From a checkpoint of a small transformer trained on Wikipedia.
Size: width 384, 46M parameters.
Architecture: gated attention, learned residual scales, skips across layers, capped logits.
Training: a variant of Adam for these matrices, 4497 steps.
Each number is 500 + 40 x the weight over its row's rms, rounded and kept within 0 to 999. Layers, rows and columns count from 0. Numbers have three digits each. The size before them is the row's rms in percent of the matrix's.

# down: layer 4 MLP down (transposed), 1536x384, rms 0.0312, rows 1057-1092, columns 192-383
# up: layer 4 MLP up, 1536x384, rms 0.0368, rows 1058-1093, columns 192-383
down1057 103:504454563550441502491466493527487541476491533505533575460486509559512425490476500477550457497506535518455498499475496492445457446470553476519436564520425539488505550515558476520545408393450478467542521480474481477489482533508481467470416491531506511515551513505549443506417451495487441456482463527506528491533531525469520477489465491491474515505508512485420517498556505488531510445477544552555506410483446474452529474481465545469374543468555523497472518542490540452556410527503525536469455508514586539517494498470473521493507567506499546497577430415507531528535453500496546563
up1058 092:513528502488522507457531438561552492522503508478597498486526478446475499475422573476428454557453605486434523439437491505575460532551511516467606531466505521549469507495529545510530518542521519494502498502502505512481517483467529482447457471531483490447483398508548507450518434527459538595525469494525508581498493520498432450519488506501576516483498557491487438488420527558560528510480480464509589476550516387542487365499485478490548542557453555400473564429502531461524550493505526459505555593463464454496489524492539519536503545479465524558519569570513463503468589496496516511
down1058 091:494569444573530525492503529487474524597472458561440571451473630536478464583559439455467469555491486479504562485534464510413526495484526466513527442506422625508525568478523520545443405487448555476512457531472473506534526518491570505454570508499527500460517492492496436440483504466548498502499526536573562553470549489557531488471476554443501467449480469516563521522470520525492505528549462501462480475471536499508497516555560471528516464463507455566528548464490476493381475494440501474467488537539523444493485459487502472441495499562529515496514481524453496551587438494480513472
up1059 098:495482538538520416474481422528474510522477457509473471564547535424472510547466570505462481542516559599478477480483577448410510481511437462527457452511497542518527563520522511503519505492412511572463500431511503469456619533497411467504532483493496463548458515477510436491531539518497413457549509565449530450494468448499566493504435520515487516496421524545506520488579542504533521473536519490542427519456485461536438511450454526553500458532521508524458520451500558546429529538555528480428516442571504432526416542495426513465537512493543514474546534512455471439497461459530481566
down1059 098:516441501454539434505483541477475504496450515477478481445500511455512530459512452460567510431479568506510498489521489549560557514537456534504546523542514540547550510454480596510495429471427467486510520501446483512560512561522489474454455513508451499492466508437464455465450523585430450550500480469461477538483491531433466484518489464501517487556509516495490529487524491453496473523470449504620513542462514486553520511510490508503499507449579442521512525435473485513501428443533554498468518564530477473600501468534527503428560552473518499533553443485455535448479456522490535463
up1060 104:568555487554577426483536566468492502516526480431477519483524486483466541500471489500562466446532539479481561530569556465502572483533516496474527440539560554509516475494470504523524515414438510543502429547507500528462427442505480552554504478472487476416520475535497458541547526418533499434529565564547561441459565449509550539493514469518510510477469435541446513459443464508470500438439533516513486517439523452524517496463451525536491502485513533474485535486340508543389487485511489496506508517526446485479466491472403479526452520518526525468565484541488519438496423552493445503
down1060 101:500517494398409501453477514559517483512473487556495448537499468536474539536457570538475574535479436521464409519502404542518547511443452427438498562502492527480506532446557481523509517490524517537507560516465443476464482552526579581577586571537523465401551442471493474502466483502489518517514436483523482500531461521559469473549529522513532502462501516562519547491537573530460477596495515511447572490493486522533516540495497554515531530510484470532459410520595528536533512489516463492510494493466562487509493469481545525498497527422459431537486551496492444521499490421496432537
up1061 099:519456553570535532514504515502458441501520479445484468458547517433512452592415516565466474539478433492512453468497515492411509541459472449517466533511465448533448484544503489491568558585503438518582501519496523474509480546507458530537520503533561453439475506473439521499489478533519462546462478520519500603528384473465497544583509554484554477492573503547500465453523525497492521465519523479476464505509526462493561546503512505462526507508523527445405479507536539473552449484494445563548472503523524508541456519496486469523477576512566450451498441549526498437450494583436589525
down1061 101:478507537448472501518479541479560547559494531584529511577544469495501468518508429550490501462522529474495484406457467467512474569425504502482515470490485453380497537519533440457507501503542501549570492470525536525544553440496423501461515572554551524529488500448421547518479509576544452455511471489505470526607472450485474509529507572447522481532508576588525533532537405454551554573461512541443492470497474506535528474495470529533513497551524492514546490511499440565571531508545518577508497458537521491493531462497464481496518493460501504506535478482454500484434501609512474544
up1062 098:508445522510481511495559496506473499593494506505457526545471479458528553443486521491506493505508518419515471503514510464495520530546484530541472480475398401431447499507471523469583545557418454502504569485529431498483434508562583537383466489418549496496481503546455485492480531476516463457422442466488539481563517493525469525570467501549512475538535559573469501537480514477484485441434493460480550494493563473550520489531510490494596521463470533496457533530481506584476474554635496512525541431451546505527534538495525462530475466520500489516485519494483475462467465561535506524
down1062 100:474548489487513478459511514510510578519502438466488511481484473464469455488476496416504551586536540509533502502456544495529514450494517539515550405482506512568491469509489515491500487496507488545491532503482563519525493485504487545445543548472499489505513507498544482455510485531476535518505539461460469528581436469412494424525495478512555550549542534532487572518495471464524559576488556394512384543537493481515478524465554537454500569463424507516489537417502528447526491516451496538479520469510512554523513462517545472556450508453483535461525415501458539457540453445483421515
up1063 106:478417500478546487513467487487477467466575433466509448477537510496461492537453481518487526470580501522460524533579526529517437465452515488550492509423494585459440437535442547489545483540509447535510491456516503445494454553507476474554409550488572462474588490487501441506465492506445505523532438523452544500523467480492451442509472492495511473447475518469526462538525547457530501472463518549524516448499504512481481426491500538477499483585525617488501542526462563467535526595541390495423458499503526497570502468493542525507492440493506467519547555479557410489555444504524519513
down1063 089:510508506466547519608489459530514502465527489491519496529526485516500501444430501436504518488441494514506545529469497487517524550503512520507535515473477460538554499558540478504441505501433459496566476538474546615518545453445507535524466557589458466483457481492482521521502495530585461486440480487523444512524511539478442481543533523455533500515443534454447519460488541509511488476429500560474465449481478497514484551526519491463504521457503402449490421484524471530532452410448510502491591479451540494445542436554495461534462454452500490485517530513445561505525499510531480537
up1064 104:441505505516493485550596525433525444545512507525501569564527461498530505516487491506469486496459535534480581497471504424426471461446459494535480460512544523532453533504555539434412448450484494484442508488536503466491480494526482528471512449486527502516516518557486503425468491522523489515486550462486503503558473474525450513544487533492461500450521557548488471524439485462564533494513506444498547515528533496534504428582500507480500449513433504447467524471518530529547412520600483537585487510444504525429417560519537434433573550547524495503574466535508484448539525516538519495
down1064 106:518546498483461524428484444456460448464503428529481477546458447488504547562499516525442507477544480581497549543509489529505473540519537518571522462450498536541446524416470434494481563488481574513510497483482552455491590476517511520480511517536458492503529518526495503465457524569558447537476487511522504471532451468442516430566511499407442512503495527550455514486502548527517482518500479515478517461463462502477506499536497441505432568453549525571559494597523444432503500495550491440510540501493538525558461465521545491534522507488439439471512440529507531504624436536456402501
up1065 105:529539518508606456492490475505609520530545464443459454478520450476524468494480506544519442500468491473449524421492546455501480522488506469511573485489521515510454493502527520461473465547463523508518472480496486493478478475506500479479513500533514471502481473452519499507524499576458452490530463530476500484522461509515505538506491491484539398453529564406470467504544555500469515463494522479487473481559607463536563498450544535437510473468527428453511577485521511533548480453474424462540492460472427492481565531451560437509503491506521495497535479545480506487452427501546494517
down1065 098:538517542524457467498474415622543539520489543506524429545475539548546480478557508560483492552514549453451449454431458447476473507511470453497457510492447513486486526462459430552428476510447584455507470411468471470453561467535521528517545589479479445504523502519522515582540519480522492506597396481504409504545468494525492562540493518492524487498476551468529549475532524577445513498577486458454473550541507447561450562429536490494481499529504459515465500471478455488499458568540556474513515424552451518539549523576523507521447445523580522438464531508492468535526455477522427457
up1066 128:452447489455471471534623495472573456561402540490439518424501456581463480505515474524498493556468496463459486507513515466513537515510510472477480431533423524500496524527555552417442455555465460486567577484532417456457461429468465508521533527490508490432477457430432506543516444480539447498448417560495547525484549486549529497523534509500496514471522510532527466488492544473565541444560524503433540500517513470456470532503584468568570462516561501441514550469457495501561507478507476477518462466511525457498547490524508532489529545484538453502504504503524560422463482498580465569
down1066 121:471519451456576477487631470549494437525502624549474479536529526518510488493539518514487477499460527451476524429494442538502516500508547541493450499552430535460543510514460512463449580479485538428449465519420523472486454469416538438439521497486524527468450512474532566510457525506537435497534462518524585505514505524507501530554517485430525476474516477496449525475547516485474510479504557493452538486505536534585498502434519550476519510490496519515481439522484452495492492481465505467523569542481453459529434464451445552425490528458473497503485465469526546464577479443537387535
up1067 089:474428518474507491581518511481484525459424534501553505506562501455460388493578483518543519505507466602588511506444524491489534524449555466503479486565499508484495455558421544542573437507458444522567543479470499391466462554547513551534507481522492511521452558481544552505513534528497555508484474568540471460460440516554502475507464484431456493464521466520489541554420547489538458454487513488553514447445486525414463475545560530537529496458524513491472491432501563474511510485570481536469460435463562465470531513431551527548520431460446473501577484513453576396547450500420509423
down1067 089:482482513481541571539523516433482517544434423536522513502450511520429547488515553482472499527485535531527557561468445494524513469526517448502509536494530508505473563520506452537427522571527518504484467521466546560482507486453503481500480504534477506540487500484569410583498520523457553496484480524487548500515531533527487510542501442546505429519463514473513596447512436491489498540548486520511448490547514464527573528511514559529509489456550518488527542418487480481476461540485464537458525390455502548497488500459544477514472457483439547568587488520429561471513448493547473471
up1068 105:517493488485479523542537532472498491541494508572535502585548494482483468460470517513511573520464485513520511500458552454515509487475543503475497419542432531621426527457524490501483485493505432515514531491555489474487462501440461500528477450484550510492584481519475483407422530502518474516486577532476441552472470486592506444532523512499440512495457531551496481563528537529502499514515541561467502469504564431497490558569508488440447439488477467498528541425529542452507495537463504494581485487538464443532488539486506522445547558549559491497466528580530504421414476398483524544
down1068 107:538471557466468479539442505482559553522489436561483591564489476469472454501521495569478462581497465495448501511483537472525459527474477530430543426537441487483508455514483422556491514502434444495448449487481520446476411535490507506450465520535475526572557537560513460433475484529543459567511545575551508530438496531552514431516489464555404528551541501514560398562503543513475460556410553533502480551443538472578515466578465515433464452516545534458491487497451543455530424481490552519473508500556446526533562549492458559452498598488529485512541557521508522489493539457534571532
up1069 105:570518496516491572558513623541547425534430507461464492475502473489514555499543503528543575604558478457491545498566553390487531500499552550493475512476504490493505413451495458471507506531509459549448474526509448471478595478514446554505478481465516481501494490493492499490449494500518478504496553542464505543461504536472517400454422488469483539486402477549517556460523441526520529525495538470478528446568445465476447513531473520480519516518506490504560463406512450450475518491452444429465503536580557452535588484598435438519586488511552514490464503531499489444471505471533437534
down1069 106:512454480501514553523487506498493479489454524447442531488502501502488507496556488546494577474422563518485458604525528520450473475490519487486537509442524495487396531443473541544491514522553533547528506521545444542481495491554572544490451506452399458470465484584446445471521562537459496512439505519461505447484496457418502563463454455557522510525480430509478528478484445512462538462535441499403475507483477488539535474464446458487573464484388531501459494429502457538445395476506489463446480474517522574488454441541528488507566484548550521464538472540460466581559425478578470491
up1070 085:495575509477476514520498501553529526498587529543501490556481499508506451416522529503415549600462592508498488489454489558430459447448453464452490520501429410564475544505453519438530535483529464512498509499463510546508474523516480490529502512486475502567512499545514504536482526485458536515506469500475486491477479492495509492457519537531440536461492497521420488522519504480517532467472522497506487470555495462486456420533499523522478457445471554461500493493498540562536489455471546517518497488509494513517430577507502475549530442464514465442541502476553529534479530513514533504
down1070 079:463410485501484469486449512422496576535392524512502538475552507492503562573423500505553455398559488483526500536540497484532583568522464477576500494553528637487512485456553504570522484555497550509509512496493515483445538512496498510558565516504566487445439488408429511473493510476537417522519532485492548548515491514503488538552485473473564448517508490498542509510469499530503467494512457483502447517450493515460502484482493469510504508562558441511478542504512441465499566561496545452520501462546531523506494463496485579504504491600462466556480541539479497498536503503487442498
up1071 096:544555488478547463449484480451473459552449556463521546558520459539498512516505557507529518531535470506442573498564550469450517569456464510528568540533536494520565460562425557463516437456556513529466510485551527501484496510433484430515520502558489479476505453528480473493470562526469471485459522506432494456546488574480472473530405445457511442508473548540463502471556526496490446550505549428564559526499538550471524529541470475506506516497526506447525556531579512449545585479472486537485489543428476487531524429490518515516462442512544466399478513562404534537536506517454533428
down1071 095:402510564505436436504519525456581480532497484538480529485557510456518462478429480503501511514445535451567546501458510452521466481559471499465458453496528473466538541534480459500496510571501445511534486451508520440517520457467529503476471454500480491464552621570504578526537444453571555510527453458531517509448526384488526511410497501507472492516460453466536492565461559518521499490485493466497509468585536460505502529517570454534525449551529497540585493493481485513521456507513454535558539443542539477399441563576514523474481489521489533555480506453548494497473440491506498592
up1072 101:499570499459548446437556481438495516548445495475471478569506551547531491515540559523536536475478597543534526472558463458468544597490513518522495545507503478536530468471564534524476469475469565538539467563463489526493384520508483538438544458494496483499405516544517516464544579528575535605541550520483533502533475528538443530418477526525481508437495504532478518582492511538483534511439526510502493468526551429483476453475496469528465516529491463514461504476538478459422475420471422516522519524515489563553489522489394491519533505501460486416519462472508550457451497518495446541
down1072 098:563504493492492523471476434534498581579512498521518554453499547518480538494480593528524505475451490487490422502504485483576522494462551509439428560485507457555464518465532462472438529496544492535531405464480456562485415550510471503433542526438460470572486500476547499518504548549493516575500514497511507432526456479465486532441506508470503481501525511564432561570568412552383515507486471550416425391574487403581538492485464441534455500493476461481485464476471515467484463473484506519520514514467487479515497545508414519508520457461476498422480541525538479449506496542459511515
up1073 099:512467538500464497524546515452476465559532460474447526463515433516495522467515480515449510434471517461459473413469527547435488605475508528537428440538487533515508532407613577492423401488493497507538502449535434497479507494486445516544560493440568507456455525508476499553483470487451502497459534473459525532513503581510477399525486487500488527583534423472485470524517596467483497462482452511491457483478528508481511477507534456523503460447539488539466565446458520561451481509539513552455418431507471492459580489472509457528479537530501501489526514503532575560387463489487459520
down1073 103:469535503508499552475460367463511474525515478471565515486496468541430489476534504511490454521543509500476457496484500547428501533477480488516443556441574454519513520467560569497529469477486487548527528523482501529467513475589498487448497460503439471525565528457527532482473522446412540522511568514435465452514539566504503557553485534489521494579523533470466497460483498518512517378482510566550522479464438467488467482496466500513496508496502528531440501555501550566512465493580583581552494459518441502474590499554500494481495544516474557458542488442493499456419470550432525462
up1074 119:514500507529513516432467473496454477459465439518543520581524510508461436500418465513466487397476510506522565530455548492542519465460506570479507414556530456520511550498489595446507538494483491534423503525497495436470511502435453580466560470580501481500615490492523460513480516582486536568521549509510455594567548512497530492502526438532512514467513532502498504571490496497525510531454529527621503503461469524566479539506472537547480476472472581536494524432510518498501521498478512535485550502563478472531465441485499504423536519537530512540526559531508433482497534520557507536
down1074 115:465523532439458451500521539532554397562571568518564513497502460476519510506470487483500503515482576544529521491432570488544541531433518513462494535538478465505541523558455546487521477479600536432466518458488401515570418516475436381465483450474465545446533532475503506452455515495501544547456522492531457552522484464493490476471472522462467496476474486532600505515457422503515571444509510502542447477499499515492421478442555519498524496486569493489532499499463602561524539436504582476513505565493491534491478483453510493495442526530504554555508515595465464517507499452485523494
up1075 100:512467501584473525525441538567544483551477485483492457465501503526525539463475523516470532500445431501452488458493547522585504444474497484501458440551480402568487475524449528464533554510447513552504534497493463472470503491504504568507507439508488496468481545496466460490472485580512431485464481471559455482547512552523549418471520471528580541503486428520522596490491456485503499499471480498523483448499528487531558506534497511476567515523447567544427481482445524467493437471507497538438479476504530537519533510457528501467536587524440562541504516532501504530459485501548515488
down1075 106:502488525514485475505407472489553481540471517549460494442479502529496490491495446536512541538513428498468491563449458469472452449466467484450504483571494523522522509499534487503500516465566575560498494465552535487455490429600486444482540530514504484494472559475511495525504567465491470508479446510543486516450481572436531457537500565474465444573483523441440523465481476440502433515523456481437482454525460467560568543489464459455457495497491535471511483401502534537456509541580515528517500464450511513491468521477646520504505517565526624578516518470474528515493545509529519518
up1076 112:514451538482517560482481484418542546529508450465479530597572484532484525546503541487537495420456506546482568432497508557474478523482478454545455410561581543560471572491499565436499527530526467545507541517503487458465498573528384532537468469575524413473481476476508539530535516506513497577543541501450490516482502483459556511515505528418512494474466595530515430557419511550480579439486479467550539503461497539483519473443528476503552442511542491416511550485498567583414532490446453490537509507477485525436511450509406511558531476536603496517541472516483539485484531525499494525
down1076 107:467476563508479519497490524511549465488487476517492449515435524492505575543532457547449496506380484448435468574537458523502502481514435460501528483492568456538503476437495512524492411554491440524492444473510509488523510558491558447534504503502538431472546445590392478521431467532454513558524512511507474501484490475538517537532496535566514530533499543496516558456499504552529480485502405461494558487478493424551469499478584517494479570579465445498497523622511403464447514512561524496513410495403514547538496512509505467491479490490502546508468504493520434488483552497435463509
up1077 102:517458441515519451546493485500489478473560486495429524544478407494459521472484495464482456495469567455439442427556513535461536585455483492530598501459510449463449533462503495496509481526487486492464597391557478496488457503474503496531499507462553468457547532501492484520582436490483485519461513487479433452440510477431471552482479467424566466443522511465511469534508450503568528536490571498497539530508550520507517475481475461537612518537492535455482504519491503426499442447518434487527411530472498456431571474464527469515451550562534480566490562508493460445496508577439516500
down1077 100:532487430444475529531546533547476413524500505551519497443500555490497507524436500442533525484534483527502541400546532482525562460402521496435557437524437494437479587453581477484422527455422508470544454477533480478607461468540497501517511443469539518584553596488483563566500493575512432495459529485515473522506510483520547437548559434461432541556524527395468491483510570458541547567551546493511496476477518454515418535443434501465376536439565497454496480483540499507474522474465414518523449506458473555518547440580453504545438418479523483519482501527509537493492459442543511516
up1078 085:479481434537536485446584531529483478510494511472533458516541523481477451479509459538509480529535505464578540529574556500442439531455494488504546484495505511484455553460508515533460505515552530509483540546488531493512509484491510510499495484517490528525591517488505557489456547476471476496567510571519460522471549525546529512479452420431511569461468472446466462595554508535514590496494486541500554514431531532471490467529448533553534526488517435507472541528557485410494560472491445436515475564430589557526519617549494539480438545457454412540494528507490510557456595514562522492
down1078 092:482529557494503554503516561544512438458570507509531460493555468437452506457540443505516499414468552569556550512528573524485434535503522436540506466500500436542593457471543524462499552539463507513441448551460544505561521464473467530429481538492547477545509492465451544463485474447496481388503557517472494496472488474441526530454588486436500526492480501504410565482497496542493491498460490525521455501475501553453503483470406599513438417501479506515589562525465521533525488463462578525508546460441491493507463524488555471505455473419497466525425497484539495549544525512436500453
up1079 097:423506460538530507533472552603534479508462477504535484478530585547536480509489439466453523469480471579528459466489527434438473445506472535558492539503509559538532525501552540477484518527473498532480535537541460435537486527488460462516486451469501491447484514545465487532532520525570514483538491503483532479475523537535462437522558461510447534499461477549531516517482530571525565549463476522553596491474528457475447539564465491556472577451557541479512527468518464426437486559509478556449556524423483489516460565578506521486466551521449483465541450510490517524466439427489407506
down1079 103:473464510489561572467491595481510458463514466450432465520511570539565528520517464560441527508528466483536528484488499457418482462505501538542505546457535464500530525534464489493493448459517481462562406507569453527559494524496460494456475547540538538451481515578439432488589539535425584456476526555528508498456519518487501493570429512495501510493518534553631526496458524541530529523517515502517493477440477535478443541488473509475488453455587523528426480440525495531503458516443477543515484455572440460510514539501483523478550544562441545467488498418505458531489458497499501564
up1080 108:577523494524501518473425431530460515499462498435457468474505469435372580525510506452472448497535532544450530521524524509461472517450390487467495489474496501570468542536507512528432512504502463503526437511518479526451509524504483515514571509484484470499524448429498452502501491482433529550436540524488492526501510458486408499521443503507488397505513517460522518533468484597499518434505504489523488461435396437566515557490512494574492458470515401522479596450550500571493476463419484512471433452524488530474501499434528542493471420577511456534514542494508489502544581520426510506
down1080 107:520491564441463489441523467495472461507525601492534476523493545486557474470487448507517509574459465523424504533445480532495516506516500516495544523545446464505357459548498502484471474492459468582488510497475500512470474462504499385551498492477523488541524499526493523486465435549462506481378499504479471563472542441564474465535473488483530497541531506422509522549485456562517450467478609477451563486423489509519469502499521528382507468510516462488495608453493473510488451515483487470478433448512483519497506475436486462545535519528493581596525537427475483558545560445492525508
up1081 095:516513469558459411578474502411403488549449484450469453424474490568468438419399493509581513544522515536416475524482501486475536512609424465464476510499499526538513564451481556510580505501495476528462592495484484499490508487521578507546506514455512454475523532479541469537531480482476491494453491550477492548439571552461495495499487444564546470432482489495475426516535536550536482442429500482532535551519446556559538494470504469526546518498552552500448512483472487491482542467526468440477489459502547422471465496433511507542503472542557499514525520450471518538515473537509509550
down1081 090:509539551516517465421486544576527530483541461525505470387561530473439495513498438542502546426462531525541508510507471481503543557471480490548469546481561546535536527504506503483475458487491564628495530445468499573518532444496450517519505467472544523578552529458492489483497565503455472497519490504415516484492486468533543468467528549482543461492471534550489486509526479467449499526555542429587520513484470541533487433575510491448515569500523529504443435479483489452456549472466525528508500478529510509559485516553441527476463468505459504508490459429378484481444520440511525599
up1082 092:502453511565473449442491435505471541484532520430553514474447427523450537524504472529473571510512469522475606469465458514478536521482527465490494512515594441496457550467479500445480486543479526495479551497556463461479583467457530589511521484513497501460457466504500459506440500471521471501469461486464438497472585458533506450532498497467453509494523538572521456521531530527519550505509509497538505558510509449544514461494568508571479474492494477534509543536540477487537553547519538498459519517489455572468505570490568507480477444552517485571529512527541437501544451487428488501
down1082 095:491529427526497505529528501502553542497527487450511443524515501543486519489516475475545518537558483488528508453496454545531522515502550554507492523495536464504429504483474454476503519552446511481482517494537404484478451445506538489567536522563495535495473512501566496541507511472465493502532510532470501552526473480413523502515500505527441490520568467537503496444507342490512537522544518500494519536476576468563573466450481513523426492373516588436544526444451481533582556499459523437539538571428519474522545574504454514532498525551447469504508519569463509493551458523502460474
up1083 100:446479590483505557468549491545565487514516456532476466525496448446509494552493488526498477418578502514491533539515513489517534405464495553518416448487549470509516419382447581571490599503426496566551516534497471458521444465419509547512474509470487505447488526509438525506488449433525475456472409459533370482513500485516468550454529522536471497476439482528471508478543467451508507502508493568496521477541412471503530637459496568564482473506527512468460495494528559492556475497500492613545513469477543496451476413478558487504510437599490458498477564487469490470465442528439436475
down1083 101:466485566567512518475478452509502537517516478491492496515484483478536508442479472473559580541502517549526467521456502488475510521588531585543541482532433519549516481439443492479496511439474475589543474515537482500450495507514504491500521521528571547567423514547527551501507465482476505465454539519528470559475466498476517458558522455506450487495541552440447520492510444450485529448498453432613486506443490468493500460571499503449436535498556496474495453491477560537491500548558538528562475518530570534568518417478472433452493449418553486418512501487462498537461438568530612523
up1084 096:544414543511528425537502494516516449506470564537563500556568514511485541455469478517493494510480448482492608514468539516425507515463440523487485459547547488523478532494438524487477517491504511516513442475543499506492602556500465527472513466525414498452538498439535462491509522458498530471505607504464465477532431527515462453516429465471456504515517464471532467440470619468484512451509522514454537512486449493539479522521461513539538442447473509468531523498424438555478510480456459552551545485518462468423517578460487476543500448444425543505526540497581508482458470500419457503
down1084 102:460515539518482469488515545490515436508501495484465503497479494511467506533531465452520387557505412521502505485481490566530461483535438517564540458511494573444516542475452524470498518527538484491461514537497476462503517570525530523575405469548535524611477433493561460430466515466494519519528534504493570544532518498558535495473432548495500492523484483494572480525516498481516501529537504560547522546500490496544555524528542516523497542462465619437480512491458518512407472436537491476535502551516511540505589549509462427566583567402462529511516531516513501424567478511501512439
up1085 087:499529501587504474487578535485545496557513480493526454544516511479498470428436560574475415452457469541498448513497460491507515517439510526517535478422577461499442493518471538510583534464485511557489490504564461487527469381532544515497543494511424501455451517459504590534559441501519512522524475467485529558464483535449473455515445497434531544525489531516506506516529424487540468439549476523527458462571439454581508443496515450535516453457554539552523545493508491509545538499466477539545487565492502421542497489455451437489428585529497416473444513539406506507450468487514479524
down1085 090:489499441507488478541520475491514534490462421509394489514537504489508462474431446514455558502461431523491523514502478598441458559482496594460559486534505545435514510587511461499396501430487528474556508495507571542576542502495523491456525570507436513452483501476455434469467466509596507504513494595474541470465491540488459399520509511510508492502458535419516474493527552508505403424566510400475504538572488499506537453535527525453497550487499504532503477513466507459490498488503468480421433497436520494542500522439463447492517500519496492494526540486440525445479490497538492501
up1086 090:529456480527453487496572469402518469504524467478509482572494428512388474498510530524404475516535546424443533529444484440587503529466450481533499574498477474520469515439456460464532526521507422535496596462520474465536538476427512500541515431451548439460514558493535551541508481479512484550477504468505418435491527517490442492573543528390500467437539499524536502474517472552534493519455524472506430491488521500489527428547552548467513454550435489466516467482479514483506519406537474522516485493552553433434587541464454466455509521559521510566486479531537573419532471552430525512
down1086 090:477538573525571531495485539537523471514476485575508476523521547539483498491516492431572416519498479595492526498545495476469502457591471473470507511495480563521493439469499476529462477542496496464480476483481497467591534512506529407559463503451499453592426517558488490521442485497468521484553485548522545510555478545499488531563463521514479466554540491498539513496492499420515467542563442442439491540488519490561487497528530508524562487487525553526496531504513472555498528553463461483419446483520497516532464431588497532488452451533497464452575494521499498470477506468578483503
up1087 108:500483440500540425525478564444504493526523492444426482488539489521482556491504564441513579503456523494429536448593520523555569501483518495465528466494563509625512491449475537484472491556511439543462359496518514415504487466429463487513433495543494488519458530474562448534451586561473422527477518527521498487492494529472525487580533388524527480510516471488523511470445476473504500510507513534514480486511510470537539441471493564557552463530506557475462505516427507567414488534548521589420484543466514516452573483507545536406565516546477475455564501534529512510474469480485507515
down1087 108:573535477461563414512516545523513427487462457577416555475495511493517586483470537508496502509550505438504409553501394446456466518492525495533561510469438529501505460495533458523517517446533518463518498517482584374482501530483482384478499531433501512486486562515492578508488487438404483553486504526511461502451508496534578487504533471492524510435527538436525520500511494573481513500529509430521452516454511535512460547476519418470549546436438484555523506461536547436513571491514488568481452545516528523469528546518496541538489464439557487452461502484418485540501534492427461491
up1088 087:571496594443620543564477484445464487616495487461548499408555521466494465485562477490536486495419433503496431562564504515571565558553526450534477498492542476441503515529508480515475522489466536522462481545458500509456430511482498554604496454484521498511465507432465507464450497434499474478596560541584494505562488509505496466487502501433494498499542451523563465496525553483549536512538470533537499454459504501502525487511513504518515505491538483484545511492543487464503515397553500474520532488462521605533526480427540422567472519525439453505448491477498552459503486526534514504
down1088 082:570450551557553506512523517508466546533534469542510555535464556475514479450545480518549493505473509509476521504496496525519443499466527561507501533450524496470476527487517482529484464483492531447486522494489505506564434510497500540492482477557446501535505551475474446396511473524486440563466501507541533567517493502532494455563490481498507589553455483483578559569533527500481505469542539503518512477453557520482491502491534461529477504531571477552480547517456519423495455569487574456508473510567548490478562503545497472509466547574476434526563464562516589480418488594523527513
up1089 100:499532459590507498497519500577471520488497416381492461491517463514492544488473564547562512535505485538548511439551527546462506540522512533527527484499488567485464484586517452447515481473479519529529491572443452474444498480513430460463455556549534487506480542454497568502473431561451534496442490597494545467554528495504483487435494517495540497515476442477486547492544546477501513486438613522531429434518509570466461511520524556491489421467574492542464563522443531466474502478510467423573543566477484512483478474433455527481517476424513494524517511587538518545456483474527485504
down1089 100:511469510530553471470533498497469518413526459505468493502558509426498495456550468500489523461516497502525483523470489435483425502470553495486468434493534492492472495534501499460518491508416575513565488491402480481463575469464516491489494506452465514427484497464524502515514529540517467505512500471430541434440466489497403491504507438533493518537509501460517563496459487479479474451524492497464569537555441462430485515518469537527458523433427466530509519435473525506493501488478494464536479558542437500460496507554471391419531476404545457435463496456507479463440503538497491532
up1090 103:469549490560471529545462480554550502539439514565472511494524518528488504512451514440484500441475492517461518498509507464477564558475554525550504542567541537599492497551462509493540425534505446527443474390552478476450438471521465476513496520429488501507460526535467470554436443514503501465476525522544415458521490522535533444549473527475549578482475527506468493484514498520521476479474522511555488492488476495453507523538470482522477467458498512490427477504450562564529526429485471535522544455494540517551445505523499464538474550467504571463522452519497519463566469518478516486
down1090 101:526469512475475501553509502447448546452467539529567498551453508520505527593499486408538546521469448482481491546470468485497452469459523464579499488499499474494533489530570543501490488559490551477500542494493551436481426552502446452493496486477550476452488511470510481540516520494478484539478548533482567522597577446512454558453525546537538463492563524480508512447498469500528485497488453533508509507479495441490514453479545597621519579539481427455554514508475457522556522487507487489465552512541512538474506500595487478494496388439508423584524419426388516474490476499552468526
up1091 111:563532536514450518589508521483480537519464489430531501510446493445515468527474544487523497594493480504411606436470537440467532521511535505567587428532510474491488487560537500548504541527448493543545461521540493449465527581433481484494539492525520506488467524481463478522491555479507454453413535511512542560477527563497515455473530425524471438502542515534547482503502534521537503549452507544486547524487616425568536526486480533531562501473554553501426513511444547482515464530408452445507512461514500570517533523506501488478522478581502528515580489568431547439503444439508484494
down1091 108:459558490481506455537485468555480487510453502549562517518495485473568473569471495503467565422548508449540526575451502517449520487479527589513534464476487466542474508533512449488493584491529549507466454584514638518543471518400566454457562527447506497469444458482517439453503501482584522522509569518542488579513446575506560515506544531512502433532504511527519447518495475528506460520550492488477504509550481454518488510436442504506423498463427486492493531484553494511486599534466503486511573526498498461537513486489539496599442455550522491520473485521451531533486521426544510522
up1092 101:454530500435505441580514565453513486463519510538521533491521527500480524473411504462477540504539518543524459453440494511473514555575555487554484500444474495535464479524469492574544476431541470515508580509492451428512479511480523531458457504458461541462516559490501503496442497505498422487464431543448507490524511551543492536472409540501491560523480492513487497482438427477482461401557550465509599449536511498456557547483500528493507523524527524511549501502497503545533503544519455469575472461516474556392530470523461505506515538594517486530555487474520465487583503479476482576
down1092 111:456446456466522459515449531494472499598480444475455505485512449486574484497575547558506504546512555491500501524527602481494498518543532487467566486446480511495603566485526480464430437424573507529519536520517590517457483546468449485511494552464493392489508451511476525458510537535508505514499464510505423519493541582513503542562565412518551514461441508474528546511454537618477422543493493494510560520481501499486389483575594483554485562535516525457401460497459569479492519539500452510424499463487476573542511492501499413482542507551551495490553523468527420517555468488503508484
up1093 096:472538578548511545515518546483443464521537439569503516508477450473429518453474437482465458484536532501467540523519469465455490477415445500484499505514485549460553455532567503406479446489482391525502531454428522525494473510541474499564529493525556439504467551524516447476532469515520493437508486458430566489436532524505502493487493500575513439537525522449545526476464516468510528510520480540526481469466466477540568490513596521516550551540547448475427480438470533555481472458508445500452447526559489497424500539408519510433479558504492543486577593555527513516485586457535508520